{"n_layer": 13, "d_model": 64, "n_head": 2, "n_kv_head": 2, "head_dim": 32, "d_mlp": 192, "vocab_size": 1658, "activation": "geglu", "norm": "rmsnorm", "norm_place": "peri", "norm_eps": 1e-06, "positions": "rope", "rope_base": 10000.0, "rope_fraction": 1.0, "qk_norm": false, "attn_scale": 0.177, "bias": "none", "tie_embeddings": true, "parallel_block": false, "extras": ["capped logits"], "init": "normal", "init_std_qkv": 0.0625, "init_std_o": 0.0123, "init_std_up": 0.0625, "init_std_down": 0.00708, "optimizer": "ademamix", "lr": 0.0012, "beta1": 0.9, "weight_decay": 0.2, "lr_head": 0.0114, "grad_clip": 1.0, "warmup_steps": 471, "schedule": "wsd", "decay_fraction": 0.924, "decay_shape": "exp", "final_lr_fraction": 0.0, "batch_tokens": [16384, 32768, 49152], "seq_len": 128, "doc_mask": false, "train_tokens": 156800000, "steps": 4947, "dataset": "wikipedia_en"}
Each number is 128 + 32 x the weight over the matrix's rms, rounded and kept within 0 to 255. Layers, rows and columns count from 0. Numbers have three digits each.

# layer 2 MLP down (transposed), 192x64, rms 0.088, rows 56-89, columns 0-63
113130122134135108151086124085175111139164103189099128092058121129118148120056176148149096161138112129133114155105146156140123096107071082129148098126140167075140132175152145108142117120097152
126163103114160113127151123123112092133110101079143159150093072100119149126126083180084132127084112109133133080101128115136101147216170095155106135166101123128162201137191183130160171118134128
105130201108136225157160124133101164131068119152082163083120129121172091168157105152106087035201101086132114133148105154107100106122144128145139103174153100128161146116076156134118170150156160
155132103138139158123129122143072130165056114123169139090079145143130105127102130103171153204145089139080181137137134104162090117078144139083160134089077081113061151108108094126102077182202121
101148124125084113103154157143097199159078131105198111143154135066145073096068098115119176079148129086094229109185087136195118154077110151120175145172098110139138137085151121132181155104064102
123158143177091091128125093129144097170154167149126169176152111145139152210130106048122141100126118132132087150098171165160128162164129196136108113179127084164184104096163076120107111085152146
118153118111081160113155091153156127075168088164156168206151117219177130133122137138144133101159146166108116127102102114122107079100106109107121084132149126116142110128151158118109093151193074
076166148090156116092136154130057186150133146059143064139136109193202118125171168110162139130139124124184118154161175105117105141073097080120079113127193184153120140109178167136105154124116105
091102161067114143152146065126136120099179178066100093090246132089121102168209175142095095170162081141166106128142094093110139149216144137143117060112125146185122116117097116183099103145159132
122096169099109165106104099128172066075158170099119094113071123138124089132110139121132116102113124076118154130158181066104128190098134124124108103153096168124143123205167136162141120131177081
096136169124146083160110070120091165105074114102098055129103153040150146136187088090102148134126109131151132096134081121128165144144100133091123112125166123125118105158147140118164074099131153
093115139173104162085172107190131157135118089143131087143150138099125090138124096154098133133094151141114078086105121149084108090189113147189172131098089192080083159122121188094106104117163111
107152086088148156124131132145136115185110110145160131120109121080118102111140111085134166140130150098148127178191107101104149099114124069159114155093183168110152139140138179185066129149147150
112156163113137109155169150145140131119112143080160151123169081115158136130129154125121115189098181167087133139163172082094158148082070175131127078107122164078093116100184157084128136142089145
153091109069164138119079134095194171147176222194152115152150132128127122146192174088109136107132120151168123169117162088135127124099072080139111091100134118118132072161092125048103151157127102
144142133115126131108106118202074138102126150150141124197077171103165117061127169099122127090107069123175140078143060099116177094161135091123101143117112145106145200102155160146111104068111131
126187142086097125180142161106146166183192151092142146170192122063174127129113166144104125084124119093133102109140110107138104143139109139122095117138089089140166153113131074169121103160168143
122169133109190164147087125166130175105090145091131152085126111117155172100042124131101138122136160157132094156104133112166108138146100118123177073048187113145163142106180148163179114177129128
138115154147155104155088095172126148133139137114092106169080160077143162148176113113051118122138104134118171067143152111170131116186207143147186172154170190137085131182145106110144095068131153
139128129138167106113070113122125158097158155153145138079136143112109126138201136102073161125120081123091115117106055108097140135111162104176182148129139111146126183178172148156122139112132116
109153122100098086084092139141085136116134156135138145129119168132114122152146118167127063144142088164210146124105107178132157113131169138127146143152126092070081211124171168135102174115082101
112176120131128113128111167138122124148024150070152123127050124119127104132078126124087139134128137134066199137162138115128109126157135157082135120167179157130124121143135106081177132153085148
082139077160185119123111113126088208114124130133165114115138128114159088104088125127100136090134105128134098132112083120155092158121142136117175116133081149101102105072108121188119137123178087
127096101143137135122089129135121170033105076122114131127088166084154099126093076124161098151126128169125097168086144142112089110107149131124063188151206148160149129184130164150138138181123087
081145151123150152150114114168217119108109175047118177086135196156160125139194096152131101142159084084158155125134133108176112106085132156174136099102136101136082086129140144134179170151100125
144129176094148131111160120070075142191110082100105111146138102188109106162144151131152109103128092110185154159135031106114136173060137180093131150129172131152083139067133123158108108186121122
144106093166183124140124108126177110113106126155162107127176163119112135142179075084128143091148167129146097126142108212101166134143075152157101116093095198117085139067147122105090110124120150
083098077100054144171138088083128106148110143087110127133118140156093111145122176132169102141108127158096087133144087083136106100101105099171126141079168058060137133128097111106131097160084150
116112147118101112139106145099105128102061149128186096140105148145147158151137142109134096095121187128099168112131121114129167084163173144149126102097124025139165174136132111137119097171171090
173145174116149100130118142165142098144124125131142123147100055141121075098170151124148074076071113171171124152138116138153159185144101128116163131141104111115149157157154173031173153145113162
134167101158129173086143098139143147149131129086143136147141131147141159151057156089202163083126126133168125127156108188141127115109048234210095104086163111165172168054148156163177117158192177
131138129135099124149124120116083075130162155116119124122106134131105120177176109151144108115111124165116060149175104097088169085157137125088142087096112091175124119142090141094140187185099099
185131175169152135180115141158180106107087133160123142126146137132183069141133133101140174079185116124126121180185137121125092162153177203126129109112156125135133146174149128109089095111150120
123184147134123133168143174210132141166173139154178047185122186159171136136100071122098150115111084142131157136172105157136124073116128154093117099110147105110163171110162123187161108160127061
# layer 2 MLP gate, 192x64, rms 0.107, rows 57-89, columns 0-63
122105141105090148111124125155107159083152175193121133154139139154064046127147113114175128120141143113135139148118120131125133168103125148115114105121146120172123214109060171079120066132107099
102123131101151159106216148156111137139203165115122134166092111120138030148129103132149117112211099160105160073196192077141102160132120101092107125112134109090050141123149126085135191089104147
123150080105130119150151158152140083080114120043134155147139150095165139255166127112173185076153151157164205146178112131122138116099088083161134120117090116111156123123121122111146134191140137
141154178119091170092174124137158112169154171208144118131056153144093154103144170134087114143100128116102087127152110138091123080160146138150120081063143117088127098148151093098080104125183097
121038162144122135116167154091121101092092142137120107046126131110151102098151128183143124126190126124069149125151072123091159111114137106157148105143148166088070101127155216136151126154105129
071068118099095178135163105154143143076122075161166131185109192155209103155116116134122064098130131145184124135163081059156144133147123109112170091092120165080112175167157140091077140102122124
178114162141148152150145123090121111100166146181100133141129207131093108091119117107091095124181141135103072171130111133131135101190109183133132148078164103150138138093096124115177147139153149
141137115132110145082205094094137145153136106110113091090189149108076090195155065107133070168113139153126135160157141132125107149143139138161161150136156093114106117103059120143094139123165115
111150159114046151117106122130170032113145122110135100162102146173130111145101139140089098093102112132127145141187108090135118110043121151153122047193094138109109116141156134137124120178210131
078084145097138162133079179111163119169187147150112141063118105126150093117088160121152090092111175113105101146107154132174136120109198118152143167107110114133105164125139084076147119109113103
121088114162065138125143115131153104154090111177090103107131148119098094198129152124091192101134174111117145121102122161131110109117087115153068095166081193096080163127175183053126101141115112
136155198143122154100108118121119143052191157101098112085152101149091179130119121145124121133107140160062127092144107156118091185139093145084149156164072146138127132126130117123175103091123129
124114124066141131120157156137110100143071177110188105108105121072129089141105148138109133117133143166144147177130166083136110123022048164133105138116142150169122145116196117103162137132112138
140123107100160142113116090124135128097165207148156167177119161119092084140181150107122142111116170152190113146126179118150062142095115076129104114114134105111141111192106146122122113143136140
131140142164136114072118123137099152091081119166106128170132166127133092095117121082117175136108062128181112089149107117137179066158054167102082128101122147149098147090134147187164114086091127
107116096168125144130125197186081134143155148112167189123142147162106133085108183105114104050133155098147128151140123101073117069135159142157114134146127107139142133110102154103166174155151120
106100169103149157125083136122164157091137201138120166139120090173175144112100147172080137118166163123138120194120094090154104111106116093112125112064184103143167132065150160161155093190143138
113089197083133159156154054110104139123095113140090087191121158085135086139167137114078110161178062163118127113137111065182091156169142073127166165157162155167097149115131085093106139078122159
137129141071074081124183177164113101155150139092124119111174097144166109134108127113128096143177185118202141136101198132126126111148112150111099175128130149137123119085113075103171135176126110
118173144100107103183131118140175126119095104126183117117129122100204122077147135097038191108082123115088091166131138142132115108174136138139139103099122141164170057162138106097171144173140140
101116135134126108101115120107159113103118143115211142127084144138134179091114075089088049079173147097082108159161136100099068142130170076075130098092117131083130146164131183150161140153080137
154162108179133130109114137165107161143090171128109087101140120126180125078119165088080170156118139160083101139112080076127172144141136124116097139129069157117144082153105142172141161173165108
097068117129115125132099141119156167101067090125108174139073111133149149146106090133095104183093130191149102148077187138093132098130116167111061135152154111154142157134121158118039146139100153
114118148178129165149102085144193179141130131125120118149198110072131127141151034128115087201099102137144169136121184106146085102134100128180173103093139115208101150120111067156091076175099100
110161102140151115136118129130145158082188118134088151116096165139142110114121088112153144157119130162042138095177196087112150119227093125163142087112115108076136065171132153164141184091096117
104054086169111093147056080099109168136058147100123174148146116174144145136091104093116167100185103121183205137195143111124138164153104067136161114126173116094103086117132204098113162189150123
168137112073181061153171134145103120060131112161151088140166108146102086129156066108089164126195152128107116143166168130109082184122114140137141109093141206174126129143131105194123117127133100
137171139181077081115078108159141155116110124106079148098135083131144095136089128129170071119159133102094144165130144096099169110099108101066170088164146085083176108101114157066155171138123145
126188125161101171135156115152169103197061131106144132151111110085092100079097148112143135139107123137116132182191135195176152173146096127095110115112095138147153126133167153092148151098129128
146106151089132118178120118131087098096145154147058120132128131076129134105180137147079115185122097148145126157112208120108102170123171014078155136204106150109146091145133076128096132119094132
096141065129115132105133169127136148148122132143156117142145175086145168131146126164146145161127152110120161115095096103127119144101084144108115066160138165083189116100176128135129198127117154
099116163145103084146050129149086090078092125174165156130109097147125128127122142146156145086084143183160124094162117127087096168098133152139122094078158129120042121109157158130146153143130101
146174141169108131161189145160100109131154170144105106167083186137126116147124072126113186133092095133118175153200131119129126085154117112079105126130129105097205164115151176119136102178102155
# layer 2 MLP up, 192x64, rms 0.106, rows 57-89, columns 0-63
101147111192152150109130151091080121090091174073168188190141102163058075093140108160179134160189133138130147079083111100114103088126136153116127123105112099114138189108102189131140109123137134
125141045128142045120127092177110127113175098133166102144148124081104161173172146113078168132154105141122146135062136116134162164100157154083142118084094119099091072146154115125126108054080141
114131142095110133159123159099119138156196131138128126188154138070116119114157125177134134096085138134153077111137102154110160149173096130166091112170169142130190153129167147151131219096083160
120135147121145189076195127171135126178150173151147153188123170117076187136118094111052177062106108051089145098160110151173156140117142126102084143073141108035132102142146097056150123159096106
067098111075167125142100126133185181092124140148118172129111147164096131154169165175074120139193136068163117168119081117127161098135131123141166104114104109106098168111161175085170135136167148
133109173089191081122070124160115118155109093078118088068100165078103136132168127096087112157097131142161125145136172156124136179149159099148180182084142138164164131091112121137157130126134168
099079171149119135104179115079174114059101219121140125169191131099174134141130116137078161119111136092133148194162128091167145076119108145129129100099143181188154163115130133164136169145114188
106123160088147112211097137085128143042209180118127124121200118087140081137213214096081126133109153202181109128135124103133095131176175099056167095083116140166133105130175108170105108161128154
145152115154128096114100151125101186150129134188123170147197095087145163103136080121153138144117143129081104101116076198161133070162111122145157173084139083163163135093095103112130138148124137
120129102090100158139148171097133096160175175129178200133152148154082119177055150120162121131113093103109146143159143048143103126155150118136140128170112147110165138092097126082104173150137112
180203109133155158151086132076082114079149125162121181115116116168114161131121133117170133119135095126142141136126144155187146194053131098079128156146126088175131142167126134147129136129127157
123101135119163084136133110131109082088109117099130152170150092185128120147094064150144129098066135127060120131076131155109089109134097143110128153129082060093159115086159098157142161147101112
143112111090095171120152164110106140060128113177129133120097187146156134128147103107138125071103117054140099193060115144173109131149168083136101180143171135111143149159105124170088170140130125
215159112085093135099122092140084149137177185135133121063149115142131149147168154116114136112075138120189084169149135128116175150103177147068121106102126159105084123068144084153106074127123121
089167168106099126108149120139172116128141126156126099110191117180126059177137064168143106141126150140123113150139165130110108128036162192143111146118120113126132120178085101144085113146136146
145099146189108122110090102147109066081087067152122136061125163192088120114140108151148168146147147136108152173165122165136129109103137145138118141091150143140132120156108188062119116139090097
167125240115105099103116104092166121139134133158132091157116163170144128116169198126098120082156109103104124130231142134088137154137143153132082188147144087162096090152085125089100088117116075
180100108140072132174094140093150120111136149194103111064167157117071068139092132181126106082125119129175151137160115138096084135102099091095162157095168077161124114070136121127120130200117126
059159136133126114108174182074154088122118169074108106130111161152116079147081120114127114082090126094158159122145126144149063113144124158103028107106062121134111119106118124076147115086137169
155140153142130140129139132089152125201123092119120053147118116114134109097062113139123139098099124104084125106098147086110058163124137083116130152108121158154174063108081097094195111105171117
158076143119119138144124101145152098085186104209105097100115094132148163106166107122122096119123119131196074136147123144144074112091172119130134137088113123139169152142102169212085086101184151
204119128090131123116119154160115067140155155128143133114106144139138158104126156092104104124114197184096100125159095128102148175173123103098156154051130096169197128182107101138166135125137097
145164196133136138109109125106148127169133192148098140089112126102105199117145169143100106131140135103138107155194140159133152185138089102160141120078121117107126133053148128114141135061156152
173109102148119111116086108085120122060118125167164034134144114108088113114106167075145133135102156130143146126088126147127131108192142112135116166162088118156183191147045140169132088115136126
160139072162181157125104106197162132084089129120130084134132110147192119062111150149147187081146157114112114125129176169099190108184123148123140094110136150141183125139172153143158119141148179
121116155089119147133152124151098141136147160104124185157111125151121078092091162187107093114136112131156128118122155044150113142106170097079156167166168064099156124218111175075142129137168103
100130205131170121128079144094124146132148123124126100120125131109147137127134143128139133116108117127211174129116159122083116113149102124132169108197128129187114121136151147110164203128136088
144139117107150161091116148170089164151169095135112143065165135162098079110118132165097103141155094138116121127126104142101100166107095161118085144146105234142097136126151123124142169091057161
104156122165075175125162097050140130118112151140077116115164182126132168130104079122117202178123117130078073125116154143123131172132161114111103151136115151169105107130117101177097114069143110
140124161104150130214115170081087134163146127089105126176151108125164178098134160124140189150171080117138107217113149159147148136104155088148164142136073101186182108158195125132163169084134214
104150142117142156136095125159174153108115116099140147108133100158168109080060172167123138112171122112142196105093123167167099157138137110176124173150157152122112145185149138162135075056159117
097078072074117130074135118140073121100139128131131178142151132125143182131107078150140114138156098129129138109055137157154163150066100062104146168167127122055142103112124115157125109115082132
198110108133118136062078116112109120132152177125089142099137142109134105105100108090117106135149104145126098203120078099135169127139165081128201123112170104130160117202107063127100132086186134